Part of a small language model's weights: no biases in attention or MLP, 6243 steps.
Each number is 128 + 32 x the weight over the matrix's rms, rounded and kept within 0 to 255. Layers, rows and columns count from 0. Numbers have three digits each.

# layer 7 MLP down (transposed), 448x160, rms 0.0759, rows 25-82, columns 80-159
167120141103092157124159088093109153116139135151088132136133165082042132117138150189112169097157114192151150164116122172145128108110189154127150091136105088095120157191096135130114086112193076138134168176188106160175120166147156129118095072
100159140118144150147119112093133135150077142106116162154145146159115092117139090186085166106187083110100134167080173091126130163163137063186145126104118109124097120095130154124144156164141123145133092168138054132127155113172150081193133135
178141135140144089137056167134126128117125123118157089063122082140117120159109114133138168072122151114164090132129102075125148125154144073084207169111166104132071117104147088127103146133128074108080093079138100149084110168123147107158045116
111124121070194120119126146137132170072119139152109089155131150173157140117153105113177080122148102094158128141101164144203169122142108156118110112099082091109145135083110166120131130127202038126162121153147131127092131092140187084181076066
112099145053124111148141105122139119066119088144167148114134162199080149135143123225094182113153120102153148141121127099129166157061155120095163135106076057131109103110118211084126120114140133120152109177143119146140183161128146159097099147
172139101139096081123104161131118108144138093112129192073096141207099102073122102165094132087165104165155202085131194082151202136086101103120115164125110155131140139150126087135161113085099127129067143109116126122109157102123146087138123141
104168092149151119129131093065151108130178141125180142137172130155140129118084088116166144143132127148154129164082156189106147163118137089119123134095109084133126154105119184152108154084051127180166141151091088168106117155193106071121146156
161107089139146136128102172128111096112082170090132158095091179134099140128152189120088131096113127047100179138090189132087155081107152110139113125177136080089096102124137110131165129158129117130164120099105113104128098112094160167124121094
162053164158150118097130181109173140084071117180105109119157191116106132148161109127084085151159140170140160108124164151125159101076146142136127128151101121176122088125126112170114093134158077048109144174092130135132185124096113114080099105
147178131107096099063106103112131165079146097123175084123125160106095087129158148091125140146135084114154138075127147112113147124118131176120190092140098070141155114203055143112182150184148146129108084132113155103119184114140155092136128108
098085115140129142122119168134055140140131080107082091137075159147132081108114111170132124123112148169136104140165118179113115151166135082114127070200152175125174049077132126106068117134079155101095149131141084188094076150114072168077108127
190165173145133080159151173114142132131107116096142127149142137108188137163154119146181134129083110124114168037137106141223106087103200121198096121109099126140112137110085102155178129065073147135164181113138144139088071193109108105093107083
129116151118140117126096108074119123141116080089163136058093149147181138124130129143179120136194129133152146131108055088136146103023072081165147139160142119166139157137088109070151093182089093146081141097092165063118134078110134130135123067
195146161132164140104166146142094102069162134146128128124098148114165136096154170121082086125104145079150209065189123118135069099065173120110154104068108126160131147122146132168114123151115136099105134143185179107149102069128170121198128118
130147075113091100229110104120113117189125131113113130087123111095178121110124103181103078148141151186124079136095146191109174133074111132153154164125149085198115126159060185139131139080096154104178091119100152145164100128144158100188073114
140085158170146060170121147104120147174070099104170107200135126086134132158141071149095150196123146142117121143080109102152116127166108116085100163168101127149148071088113099139095143086105146089170129182160105181138094074080127099082136094
057109118096127142148093123134154135127145113127104153094198154162187176105098119138159135142149106152155110144119081149129158152106058129084183087101136182152125138181134093164096142144170121200140096111163147114070167142051139101136098079
094136116139119125119069098165138092080167143099123137124150105143113121160149172094152191158099141149130132137127093143157080152168081149020091128141107096163175116121114124129144142130092130118084129151132152126126192210140194086136108109
134169093066141161146203079124091073154135100112089164147094085119111064169181157099116076118126064112160127115124134123142155134159137148137141133165113083117139078131120129124163084134144115069156130152132186134137104154081131130148113156
159116113105137121098032169142117115090178130146173120093119127109120088111115090105105164126077103188136125134146130060095129128201117051109165151116109177134143191120124126101151084126118104130096176201136110129166176099099161097119122129
173129115192138139075132126088112040112098075094150086187196098136124133160134163056142132117096138175071162140130132077116141099109130135216159171137136143082157089116134130127092124113175081081167181104100122127073092156097162168140145133
092154083162135037111141083111141098136127116108143174118144158104139117179115095112183120191113103120133147174095106121105141133138073115103149125178204153131086160114075143152109175101183090108134075096144046139106188096089094122121139053
123100127075154119131116147085153067175118087125135173159142153125108142093178125142072102194170130175134157101192104086130111115127128147143122178142142099085156113131101101067102174123143101047172118078133102058125132114146131136141128162
096100139152146052113098154144168145151078132131071106133117123136092105090062108125145162114110129120103145108151098117068134097160127098182098113105081076127103100165138136136097106102037110172134137147164155128150115107090137165138138171
128149092205135141100147134116071125158145071154105111129092170059123092146170118137096136077097103166095051194130092149130075081104123152120143104126179144150144145073117163130188153084090142118148118150169094136138141072160147143097127082
115134134129141090199110129118113085137085120144127087182155169168106190100060199138160115078123073158086101145116091111079107098100090137137117116126114126105127128161155091106123174132123114178143049171119124116112172102128176090190150157
117106113094083114161121159159089122119146200180123141116171117149163148110195142136070122176132135127111127144214127097153085162155114129196142134162073150154189109122175143107144121170094143092119105110093107125166147089129183147160073143
174117156110127134107143139149179135086151051156097139138116163100119119078119083140122113125183118106126161120113083085129123108096104064129159068171129131102101152111118108037123123121060194133150170149119156146125059115130103179135129093
078086157069124131143102139085100142136109123164084134119191111128103169155118085182186127119170114149115072125179159121124121113084058126162138171135136091142145146122208125185140147152185127126144160182092109064103074088153092109138147091
194191104113097096171085123116173097116098204109122143090136099130122164126122118170121137139184153122160174142118182140137105121165142183095132134138145122083103110159123118164096075108130157213102120149132096135128185220108134129102140105
118126024072150166165150144142115156101111124056126160164132086124110098175156090084124131143098079115173108116140102114113134116160090132109078133186101120137155119136135122095112142097097095129096099136186122122180110116177131102128110122
141141117149114103090131157169127121067142113110182142059140131129099160075057120124061142130133173162126151089170164121117100100147154122107138187132115138134117105142067145116157120157127069157110068086109104168137093132153071075115081105
106142108163151117141187145162117168161086099165145098101096139114132192139135143167191107105112171104128131150106140060132140147125130121139061192086114101091152068110118120137109163159067110178127090088124127128075092123144154139104110147
138101140100122148081162142166034135144155173134141146095107102102154139177125104134203121104080115157153196181154062119069143157134097115153095101109096098146140110122105191155154084133177124134169153120155107110127121098128101093150086114
122142121120047132112193067191089203134182173159119161109078117162135156091121135159135104123140097077114118077156123137127177201138188073134114182122097177117138121135189050085144112168125181177120070131133129162175134118114132110173196117
122132105094128159141151092117174044061095080090179119130127109133175062110121173091128127150111132177147139153117068136120205143147147154160141088133200175135119102147122087090102143140123105105089143176088104193139158160079184143186104131
075123137119106171128147122129141101044151145094105183116153134137140136074139153130092114170115120164131139142125202158140082106131086083110130170147163139113080165112119105157111105142099077164102120125135053105095076120148127171090153165
138171167123124084140186139196108093099118079103092106137165102143168140091133159108114222135144106125154079165111108154167125147172123078119091118168126115135124166068090072213176150172150124154060160108131124146121156118118047133140126140
096144138090148117141099122123116147128150107093132052163108093198083106137135103119101136156116221178211082174139085130147130094174101170177141162163125116121150093129159157134096158086143131153110109104115139180172118147101088161141148118
120167113133154168195058051078128117104145137189173088095100163086092125072153100154136092083176092116112141104099163140109146060129141137114082115138087100140083085191139083117180111126106125106088059104155132097073079079170133159128160093
122129081140161170167154140079163167203152133084166163009127149139088106100138104133088096088087103110128129134143096139162165193164120143100173134136107146107176116126151172138057133127135148134105112127142142139125146095139107150107102116
095102170167141130198149162175108138147056083139144103153089143100107142192171154147164198124183132154159163127095122114139093120152107115109097139114152101118090132130173142125180153149180162108114109089148148135123165102102194194156120094
174160145124128148129120100153187087165147186141132186099133109149149151109179092146126042159100133162121163108164066113059137103088127122154114178122113149136147147119127115116095157127109109171085066123080115139145153081138083098111115071
057126137091166101131173084100056109096120110135161133104104162143123137124116131149153110166113188161103128124140112140137156112065145087125104139095147093161118097119159153167116123151110118167127064159060128080099082100164125121150158053
131148110114125078161092171147124086122138086164096145147108113134138146144157118080044130151122136122146182130106103111123141105143133180139160100173109172198108141143128103160201141182091172122147142143096132129127106172131103166146120190
154134097136129109126110089169122152115122111121158123112132136115141185119091128165129104151125126084167105127024177126160118079134121093100160116076073109108116126070168132055138089103151138119198096104170163181151108178136100113103059158
142118129186125100173161124107113178105129102105129127111137038138095086124095131119107098141158125171124075152142071131138153118139115164147116073149156164100146145105107097130098105142106152221077071140155077136140158119090065155122123127
081122169057140140146152139091117103076153122170206090142129135151109144089132160120169133113185151076146151113166155061149107113113114138122109148134103144110113116080126158111147050156109110095100145128093101165150142069170095141130180138
152099077107160098091133171108080123157124116143093127171135154134075113111073139121132102137135113154187182140074133134139116089066165138155170135174123196163124156166102138147136157116126161108140107120111123088116073128045091107090146163
086134193136078108127101150145199174134109156157124035164127115130126132114167155114131089195148156134119137171128073113113082132111153210123174144111095164090153161091126154171092080107119084138142121025159124151084131129150093176158174138
124053162163121130097116143120100128120080108104179124089130126164127089173153115150186150127146167156087119120139136097164121107084155150153168115172137127054220128138157151166138101130174134111152115056135110136143092145189138149123078152
152108141129107145125196086072170116169137150148104105171111126128077168131088110045103144114188135076103120082070170135142122138089120092050115131137130110119084137165150152108182075104134141151089128152113142133185145111119173137114140156
130152112111030087161090086122197125180087069077111168101092109154152196099106128113032093209101109086121092153152067123111156132109164167197176122102139172130191125117151113162095174108054094138131085116148133161058113124111138158133127127
171120109130144122124132196131125097104109125102180098129115140144109133149194128075193182069191135085103163096166115103116114127130151088174150133117111223111132164110102162099142082153072082081181102142144097158106084141144132111131109088
115139172105102174162076080103095155151123103108076149112092102186129105161124107146198123110159145130156136203124125077144189167089065104150200098130121155126124153144121105164183138055133111148151128161154085089150162126122134091133081160
101185134068129105087147171094117112124139139169108108084119096128117098134053161142072147143148203163177118173114133091158151089113116143137161134103164123173166103163127088191126141111120167139170148138068163142130138152152142146150120092
097192125128141143091157114101117141173133097186145164154164130153118113163158171106149105160097092052168106153149050095123120210128147157128140093156116110192158164153071100157109113150121135124088170117123095100167132104101149108175073105
111076126149156111112132079148140091115084167079164064111117155097179172141173204143152120145114106069166102196186121148145148068143110098214112196073104097119133182140121125136162098083125173058188109117053153159172154148139128077102139082
# layer 7 MLP gate, 448x160, rms 0.0758, rows 26-83, columns 80-159
082115169130095131122148119156130069120127089099135110169118106101127091130135144098164158109115083170102130102181181155145054101191073117125194091086133148035148137122112112149096149159121135155140129127115108096108091137127099081108132167
137124136080161157155096122200109112103140184133161186162118106141141180097163148090132130170148132179198154134127161183146139154149179095118146077095114169112145134129149145107152153124147147145193163131163112157123172067107125143148129149
118156123073138118124140112127206107125102091159121185190188088160133128126087191107123104118114086157167169129096084124105118110125120108161106175111112094162095176129159083096103118121140101078136158146063177140125118120171176123119081131
118140102134101150138072130161154148155090134108112183136093176115095082135097116083129093161178105175133076141094154138121021059113130139186094108106091103117095157099171147146126186116163193110111117103122093145186087145079203125164108167
125090170163196174115103147126152096120103182110164148102137149113151170208120192147120173061121152147141191098114057153166092127142111135096155121123143111134125089127137113063134205118071116111082078138130100133136132177154139146133113131
145063146077128109112138152130136159089128118146127153107100139141074119146176195130118084119097146125107130119102111178113084140142153110113156091134066107130170150182098103136164098194106203087104166148136120090159160094124162146077091099
098120181142058174150137085143126120119144112144194162146143135112129137181115107169145117088161127176110163093131113095105118143191111071106152127122147167159112124081103088128108125173160156109142110099156087140092161101100138100109113190
119111074095120170167182141184122155115153103170162146099116169155127083120112138113156065110100166125090185135108172096153160079122159105119108176080122147089111167123147089129087164166119090102131100150167103120179113135109187107168157158
151115135129117148116178173138138099110125168135091134110134107109101161107091092096139088122098159088059149181090114162165134134103099046112090128119142087142131079139186138168133147141127089077083146114173129109120154115148075180105127113
162101133050184129123134129136122086100132113091107179178154079124107148126158140095144137088115036140118151130078148105188064077111119184186168121118135123136131161075180154126148148099141050128125140067148059201116137189131197144108176165
138095125115135175140174147131133105176103078099154140137128138134145108109086137099118109124118110198135183098115121075096148158137142110109146139135138128181130134127103152140167203085104148128116071162062099137084120107114201152147110117
098197117109183079056120086111119143080147171161078108112108181136141107060162093083136091102199116128112163176078148118089127143137110130141151133160163133095187103136113139124111145183128104095183143170120182115145088098062063145149118146
118081123150150117120135184143089173178155202121137119124193135096101125082129129171136133141084122060155165073167106149151126110138147138129119116057088108100119131132166124196130115140107134214141134071103115066117108120076159207152122180
099115148080119141050138095141100115141114188121144091150106148175062112189119136138087150161108084169112109089159099104185162118120148159146130130164116137128103131122140133111100151118132151093095150124097067123091144152110116112108102132
157112127116161090100085105128113157081112092160111047137116100110084067140100087048136109122117094123141120120138134120109139155116146158122090091120099061136134110137098128100092099136160066052101126083113141070161136153159138180130143110
082136135185148150181095121167168093134097130117145162088081116188116124115098139127112137115137113147146065129145128137075123091170118074111158128117158172114194157108178131067143109143117140146140086128160119120104175104110145130096136064
070152090084128112148120145117160125108135108143135122117135124121102135149128167104086148147153077156142154150164105126118112104150145114078139072194129124062089177105164126152148153113129122135124100166093139166111195120102165124116093108
093154109113142104174103122130097148111090149190106133142122130150115145127109128131166139129192092095160139120133137139126148075129175129145159114105173126089113132169041107084126101127124192156081143124171138088116203087093181094140146139
120075165171115148113116123129137153121138104152119138158135151181126117167113179166054142147087119179088169141100129202137161052109161121068141108109179105187178079083170129142055096094131193095155141182146126180131069188146106113067190135
103135084212113148105185066144129133147132099126069130165195071140158093096168163131118117140162160151117138155158139095148154095171160105167120125093136115128134153061131077180063121076140144111131129105113075129124133123127156116126158171
159169096208098122165144133138093124084112079125100122182208130102119156177075114144174144132095120150118146152136128143082115083104101135179094172138165147125117144108139122124099172164120144144127105096166192181135117147186122135160136170
126096120073102196104162095129101166135131142136162138138127102205170150055139091063167147111125225065159127160097084111119093139072124190115076114115118138144083116171191123111095115149119145108142077110125052138123151196114145106114160129
122130139118098095160143097134094122121134160140192150138130159156144111096150115108106184084128098103161170126131132137136137111177141135131122134092144084072153130092127075152126092125103178114036115135059109070131180151158185119141110132
075141141119132169136148105113153123117092135098105153134155098141078143146107153150152134126071112188132073118133115078093166127206134144114132166121129151181113124174097072147105149125158127074174109159098133117118123123130130067146130115
105170104108126142150123112114160118153116116080112070181143150215104156085122120100108096119138107126110099158107103139071109102122144116136121078108158084134120136183151100097140103164130108099081105139151124072115166182123170168108165091
151047111162138125146173161165082123067144153082103138140137169211103150110106090152177148141116120212092108105143120165125154132157071116112170146147134108099198183139143129129063113106078104139089102133109113106144135140167150138126177127
168154171041084144187094167083099115152190151149082118127060109129142108147173103182153117158162074151107176128149106081098161144155109133148154083182137139196114052146093072135114115127136078097129109143120137134167139149155114186117145140
091120105138104126116188113160120039125073060113120171162071087087161172157151055110150164071111158177114054105154131094114112112074121066117101158090153122169117188126103148105121129173097141165143117141133133138105153139168160107092146069
155077111072159117146134145114145184112080156140119102091136178080123171008171093182166173126129151129075108127129112158124091173108154126154119111134034155147063099139106148126121092115119098085114095110093098141154146088086174170105114145
123150099144152156159103141115122108150093104171109108167098090107062118129123094125096137123141147127168106113128141188070138118164054162117096096177151068191124201143124128143070184083132136097130135107163148084180103151144148075116143096
131119183109139157132104158116136150147102150165126121117156146105114199171139131096104159120102127130111123157176076123174091068117103100130159132120128146151120111128148132146145168117140124144091147141137115069125182109125135167129092073
184151156073144188125205151104105187065119100145080167080144112100149142136138171070166151142087128142145182101132142159210141127110154109134078138112102132089090142126103172180076157178097087124126124098124143134115099174172181166171151145
104144089099157077166112146113166116116107130155119122136124107108130114144156107142097127148173109096120090153150124082108125058107112116098110098126166126132147144128117122153128142132099124114138155160055097114093103166134137092097135182
112127133136160175037095109149113102180129132166098076085146124145202183159113143117140149121179153084096142094082127146117123116139160153145093141108118126127119134151108119114073106175137131155150127156103089121139162070093127177109069165
127159100120065101104081149155096123142115128148078122155187100081123132100103130108129181114081185110080145165136124150101083129145174163137138124129102087131153145122117123151114135136121096114123092124126085101107181148133135078156184160
108089141131116167106173116132181136104097192161177080099097169170130086183123120099182119174143102129060055126118112197144155105110185167154131090074098152083124120114079081041174146147111062127099116119154130109127084142121155132163098078
190100131143110139077086135120139175170135170130129116104148140172154159104137125139132115146093158180179083156114136069089088145108126131138168113093087087136093129105135129092103112125078153147123127172112099125132138106152098094151152124
146105126133123119094112118092146138166141126123168098124150106097139095160116152138171118094101181121117155132129182082123114123145198171047107158120135109143152118114124122103230160154129100163150188143111122159106136129147162138112198163
092130120144153094123112172116125091087065195129165158139113158100165142128150137050164155174090163078121121183082149157172129104131180099080083107109124159096135080167148141079156149144099128121134159128141107078108114143113146184113119168
126146124130132106095116116119143120121123085154082119116163105103181079207178119105130137137150080137169093111176125075153063164080148137139156115136051144169129153161098109113129141154127132128171095144165165109121114188161173099125142108
159149117076069098148053106153126137157125093139118115068148105138147071122062185164069123082116089120149082145091140137117125124097141166156162156150154126132111113162085120121111109063074104157145142112169141072096125117110096079025165132
163100105110126141183175066086172114159096160138119131128055116191132145145128152102126166198122104145087155137188080133131162194111154159136094091085153115126129126142128190067113114048118130097110100128132118113138103097161064180121095129
097138100145101154111081100090170078119113043174157197189112159121073140084111128116173114062169178134140153167147107159145131132121146140110137131189039101182105067139093109133159162081151113126144180120149105101178120115104123105058098084
151127121171146132115085177148156135155173131109169135144137136152140109128136137111122102156117170084143104103100117126143106149102129152086134113105064154114127166086168071134062139121107143193166123117138119095132100078136120146132108162
107142143181099125150106113119141108134181119095127154113148096130156122141181134172077165163074165134112195179144075079123096125087173137158148159173133152180135149153106125160087153120167079125073196167107139125164116182161195154136143252
102155164095115125159082135135149079086202094123112101105121189133105180140135161124142183090104182137157170058142155101093071183141149095136144129171157129138142188121122100125117160196138149063110144118214168130082069149167142101096155115
173119129087091128177039093194137122127121127175110081098160193118160045102126130064140085156171137186163126168099116107109095125103117140190141161139170123112163131217177167088126120155179077163155167175182114120124127096113155127150184184
149168220150109085079118164158146099105108155151118087162127156128102111116143161110135088124108206116158085142083138122121053077091114109128133188124173156164156101152166154130164134139108135065107176135102074103135155114083109113152096204
154178125082087133153106094150186089122108124129168068152142184147134061103114148116135099096121182109190041112090183124111086126125115110136143096122134147132081135152167143086090048090119135087146120121149115147124097105167145144101100089
145106115090142103171133116171159070121148104133125114119193132114132161093093149159139116134129171140070085130142143199085169155133097090120157148163155082169135159066181084112178177108070132163115163149095112141155181203092148122099146083
193074153102149101088151150222073121151122129135126166108138116106123126163057125101091196096163133151118131137120106104143103108127126146170128140109124112125124104157118084201148080123142139097115091149115145118110133121142158081135164141
167100155108130119136177208156136134117109197112128147095169117137100099168118153088161165088117124141108115141171061126148074191042181157098120117153115146154125127135128149111109117086139182077070137135080092156119149096069124185158137167
101120179121115148144126087192144124130139152145157095103106125057126103171127110091157120128101162155148043111088177119139092092103132115146132098094171120079059162157144122151141146153199019161138106086167115096119134122129121153156119096
163165155171159168161229101218102167116142105028066121162141116159146134125160134114174128120149191176132122129103128085130127116103144098090119131106114133169133177108160104117144143154122137142172080121157131122148199130177110120148099151
124056132113186138123158150138153137156102083139120088090139135146148073113102103146119136094094131068157109190141099114146148127090138137054171156116078126150185162131112078130143196143101147143138120143104158095159145148107086138146104127
154149154174105102154076122169159152193121167099084133165135131174148123122103068133129179126153149081093148115107116171136147182106061080148116187184157084119160141140132153052119166087088109114132139171152130107104100108141155096077114081
171105139166135089118155099163079115097141090156138150166139058156109110133103153090079152162111177120116097141097121163176175127070109189095159098146166184099157129137108100130077156125189155117126082128146127070107142124161133091130080093
157109114200176098175203115160150168113102082143153099152145175029125140094160090094110133143166148172118122137159180129186079091100130155149140112112140103147134096166124119091102131119126091133153144134106162160177159082131117145073100152
# layer 7 MLP up, 448x160, rms 0.0762, rows 26-82, columns 80-159
136135054097103027134111189171074129160161111171185142144172083116144134127097147150089211078087174131142124123164167098048168098113155147144084159164073083119167159142078147168097141115155077168155099156129136090156097109112147138157094120
105169126099149117111169095153095112167104071108084122160151137069101104129132177088091156179187156118126148163155108143156151145111089138181121187181150121108179111154054146153132171130094146146092126149075133109192128190101114132164108110
128168170196103142091148141134144090194107158116128155093145104163151162150057105109138178157137126179122147184177156154118104092135085103143146112097088114126124135140134095164137078128148202166119134109093100133211142099123075096059138139
086140123099091120129121158040143206080132135128114132189175091163173172114122071143145076103104177159159138123102159173134187041103144131188106081159069140161084095112127186107164103129135114112136072138115085127188190144065099085159153137
136114190110106179092107143120127077137134155138133130146128123146139133112116068192094059076134108094142147144153150160104176134125129116090144193121100108124107139112183113069100136065067101151113072133098134082075130078102136113115064108
079110136149162129125162116100164088100118187079135130160142136101126133128115121152166095192088083132100106142133171071116156105130138107089167129096128080061165118128114172116110121133126182078113145073147149129098131113122124166093119131
105131149104194095114158135117170148154120115094091146123158074142138187080119000121169194146156165096134065136105083205143136178150185129104142126156084108155189132124114127098134168100143112106158147136130143134076122168124124114098156130
119164102150138121098109179148134166146135146153068120155115091172132142159111119173124150102213074090126157109165149191127153114129095136097099110170182122108089111157105126152104140138061135097097108124101099079124136090164160097127084097
151182138177139112209172118148181084099039113158126143141140144118110163150197095178124122151137119107129125194087088129148114203118144093115106138155158135108148131166183114139126143166091143131099114125223157154166141110165132153127114102
108126114117089104154152200109163130101088111146099183153158163090111126129108111135129116164173070088185164150164101177069063133065105191105116087117113156175104127083142146176186117073091178158073069134110123109121153090110133137110134092
115126187115157142068202141094121181137136093089096178135133150109151104169102205122130089167097140127099170078113166151126105137122162124094133163069085144092188167118052183116135139127095119118134161151149131171138085159090106104139121112
179163190118149169174093125092118143088113163186167184078145138132176108126161168084139132164124158127094128070109106193129141065186143180117094167102095122163132063119121163147090112076104097178112139156103084112136148122158226132127173167
109117147116125163128089142112148084087140127115111126098157159171083097122158148082165104128121145110204127169182143156123126147101145146039193177120118156091138162118117154078163154137087178095143135075165201145088156077125127094109186151
131152155085112121100163153059167101139108125087119097105147117204137076112122112107080108186125136132133098131094123153116119122145139085118100100166105163122173140101119080124113102138147115124144082089068156114133158178178112071148092106
145123123129195102167072094129136137153072098087158119149129190141146142190084105109076097140164133186163151173114123171124108104136148162076090092189120096196112082138097135120093117119147110160099071192152155112168135104078166101116131082
101111079110156170157136154145094130149102139111073080174062117154163094123143204131120098170050106186110120124109140080129114141154184086169154134156128120085136142100118123050104169092101117188107069123151183125186114091128116096064165110
108137172166057163130102161122127129155115178137132184097157122173126105103113098142168179101113069111159163112103096116066135114065140113124138125137138157118151106099129204154155085087183118121131150105170169093117150117122125171093117056
125186128113139127098193150151169144181145110148141217096138118156156117089131146070092073098103090147134114141158160135160182104125184175114119141090165113125087161100116146127118090182106141118100129128137118087121150141121125138141091161
146168149136184096142165114128138116117113143139105142096117157158157128125130139122073144159137104138213148115096115170095111139164187176094154164168125147172118111113099148089097156133147168108128105142094122146026180125147128061135154097
131109074086157171136087194129149107102084159099159190129109157088111181144117102073187074110133148138149106126133156157111121143125130076093125149135120053108140111127171128098146116131157142142098204097083142171104120075113158115184151086
065153090143060189104104055156160151121045110176201073093111113045126141136179101051107080167128074143131112191143110084149117118129126141140121139119109118120124115142139145141089166117100194086172105137139085103101143119101121158184118102
121109146102116116110132114096127140066117082136117155160103112102127205077121151112147124104178147127117113170116077152141198187154122122104164153175105146132114099098114152097069161101153170133123074152145114160149123125117096140048120163
111169134150132100102063137089129139081122173135118076058107153106168117092069121171173073160108130124120128111120102099109101118125138145144151172155119154118081114184119196130124149143120041088209172118159140146106135202079106144107167127
120095159148085161103102103071160137130138150095144154135098121150139146062163132069099127086160107112157185150103171125159126186139113158159091169132107164140146046183132109138137054130103138114136139099085131109063138117150171171118094145
082138146179133116098097090113144203134195143097131064118119140134138207116077150153183147112108093107144176148094142142131140082110117104104122100174075130083161143164114115193131183151073147140111157077137093157142120129071125120139090102
181097128179124107149126140115086142140123135174132049119203126094096141118137076162148174101155100172118104147173086136145120126119122149145117086192184164092172074151119138118156171131136147134110063139153096108091104148152136134152113105
132184130085156136130155129176185120164156095166124108158120149145087125114105178116065112169115110174163114114121132148131145124153121114123122116134095156068107169127130104110170204116126066105169100108085118108060132102120127163172117138
133155145116111099124107157127138208122182056144065114199083070105190080134145095195098130131130119078154077058122158126119112076102151109143212086113103145059153178140145159176162121103065087170149161126086063143170083164117148087129141160
111052190099131055127128159149133195126071071156109120142215096114162141087128094069131151076176142111095077117149113134051099183154123168173054141103154099163096125050096179130175159054164122077060073157145158138149164139060150169125128180
156156109117145142121138166139138156120138093102146171121149124145122123101130135100153133103160102151116122125127177131130120108066148097152166146128139121152101107168130067138096152104063107168086132141101139145082132089146126145139072129
084162148154144115161167117106112122150132144178077090084159097152133107107132120121131124166063146153124198123109169092122130121109121152097133142158114084120124158139192175142149037130126130120142147131156129149115138114148137133126171133
074110115100178119121099105113165139126167112058153115148069122100143155133121158174089122152084166129125078089111118100106145126148138140099117080156111061135146148141129104128166162173165182131077133112054136111118125085090149125121136130
169133141141125132119110128135158130101172101133144113113144156151160113135187194118082150112100151112107162131130097088165183101087170121106125114102150136160128163142137160177075135146113153110088084099103087167101104123113153061146191113
160196122136156094064101126149118155155109151102096107099078101102212124115149165117109105129203222090146129125156106152097141123136157142075105179122129122132111190131124138148104124162087150156106110129093074117146115083062145156138163145
082106092139133094132147163170102135052123126153133160176191164122096157096078090081158120120054107128135174154121146129122161081119123119177154140145131145068134117166123157201092146074123097137152152107186162114081117163126132131147143134
189041072154083115151139200093088135099130071116101165151133141059112124105184130176122148171123139113128151123135111115108122135144169109097135107114098115147170179118144111161123137108092129226136173115116083185160158100134098225040120115
131088121139175058083176143170113168168179139098099133099153113142194177075142071123101157123083088174156122156135139104146123093094142132168154119130102146103150110026166128113152185122127129186121081132121125099148184124088105106169147109
156105103139116153169169114080114131095154100116110127103116134121118125109121166200145147101098144101144167118107126153140135110131193172116139165135065145125155116189122129105096101152097112066167185148105126103113151113106135145132109148
068123234128129099155147129068118135062149111111175162100131103133198124142115136154076157095142044109088204123129153140101100181115117090115121116101117156099128154167171151115117106078170180157150206127193113072101120164164104112118122158
172153129126172145100138071154115074088107171165197077138151115093178155101094206104097161099079128152131143138160097086151090123138188060117066144112217125187185134140137142133132121106069152120108119113159107056070131127159136145096135110
143140136156055128119107148144139134075131094140154112134135094165158133120074066072190187131130124177136120132118085115163125178154155127112169135127141114147126148134136151077144152113106150132142141142172144162084145073170113132121144133
182142094160145069109119099118111188158080144121144212088163129080130136100173134094109102136144124110109150072121120132103113152158122175140128109158075111151144103089100136132099152133108180155140176129091150177131160081097142129124177109
089141149165157094115123163139139115110156120114060068126147177099098133103096151140172130085190117076091153141122060130170117136181096146159144135161117135088111152158119147083121172166166155139113111108123131114115133090175116140172148145
106147172169143096152133195140130120095116176102145162120082144140183120159094180142112143164099100137064138152090100101106126059123126126140126140104112088069130153125124073104030119102067125131217126156099139122146139092139112073184159119
071079091143103088078112145113134082197105092093174144139152155084107128175110163148123104083145148099107113124097065166142098112139137128168136124124094095131181168132215076139097159091120149124144054089165176130150066057088130086126136131
095123130074105135109115147148093113132106138149123151192128103110122149137158204146128148119109084130160125059144132109129149133089162165158129108100104179169132085126171065088124079165116128116192143138091089153080146181134128173118120108
099144144070134141162108186158139105144081084148072120129165125133100138134114134133181125173106113104166092189111124173118064116072104153115116174114094128071138116143152184179127114099171045090094196159144108132199122155107138145110077107
105180142133097114120087145101161161130158138159142123171131161089148114089123144150125143146140042161155113067106126083116130090157173135168124159142097156175093154110104141161121146135125139170106161166164132098106125082152123122120063155
104159107148118147210090128089079164140098127106124100160147210163115094113125157174126086068147143172133173142177136166162109169123122137098101054101125162150122135070147117109130124142093069126150088038108077170170089132144081145102201105
090154109115131221143171126075141141090158048139139182117109121176130165136183109171104170137152222128165118108140098075090105106125187130190152118114100132123164162153128065116172137138082186132112135142124152139102116157171162156080121141
141109179159130077142118124102199134125050123112127108090099188146105148115110117083086125150187113139106130160180136075098138156090125113103042132130184134167113154114094133113117086109162116141094162112069121120185076120120138117152181162
033115086032073168100163133185115148155113155109079094124178120154140153225164061110101104122123143126199104139101154131079090108201099091148129104116105111081192117159116130117088131074194063112160098186144107068153127099114104161173086100
134144163187138128184079135115133129195081150133151099120126091115099141130128114150100142082161134163178135127170104144115122175143106093190215170149190127144138149100165166125130130104083141138160142086136118127116133077148082104090164163
164097125103158074101153123134180187133131145142154153130127099136180120149139177182118132191219097085157087046153125167196129142166174124133109157162166113087167149117126098173160116091106192103061144162113085149127097134100101121137148092
133109105137138123132104165129108135096128172128197191084109131175146124133077131124206096126127130155141153109136156137150084123167124098179088124165167140114095112146127141085092127094128110108158130137165099147092181186158127125100162139
151100190107142220151130156169132146139093068120135143128117124152169130161135177166152182098078088120105097056108134115100153120128138160136092174147147079165110133165105094127133134113122144104076154103131114129152096098088155130111160138
160120080109124121134129089137068097112136089098107220189140104138171117105071108116123151150131158112114159058154075095134105172157044207133164130121123165170122124115149140069154112140109174128140127149142124115166221180098123146166157134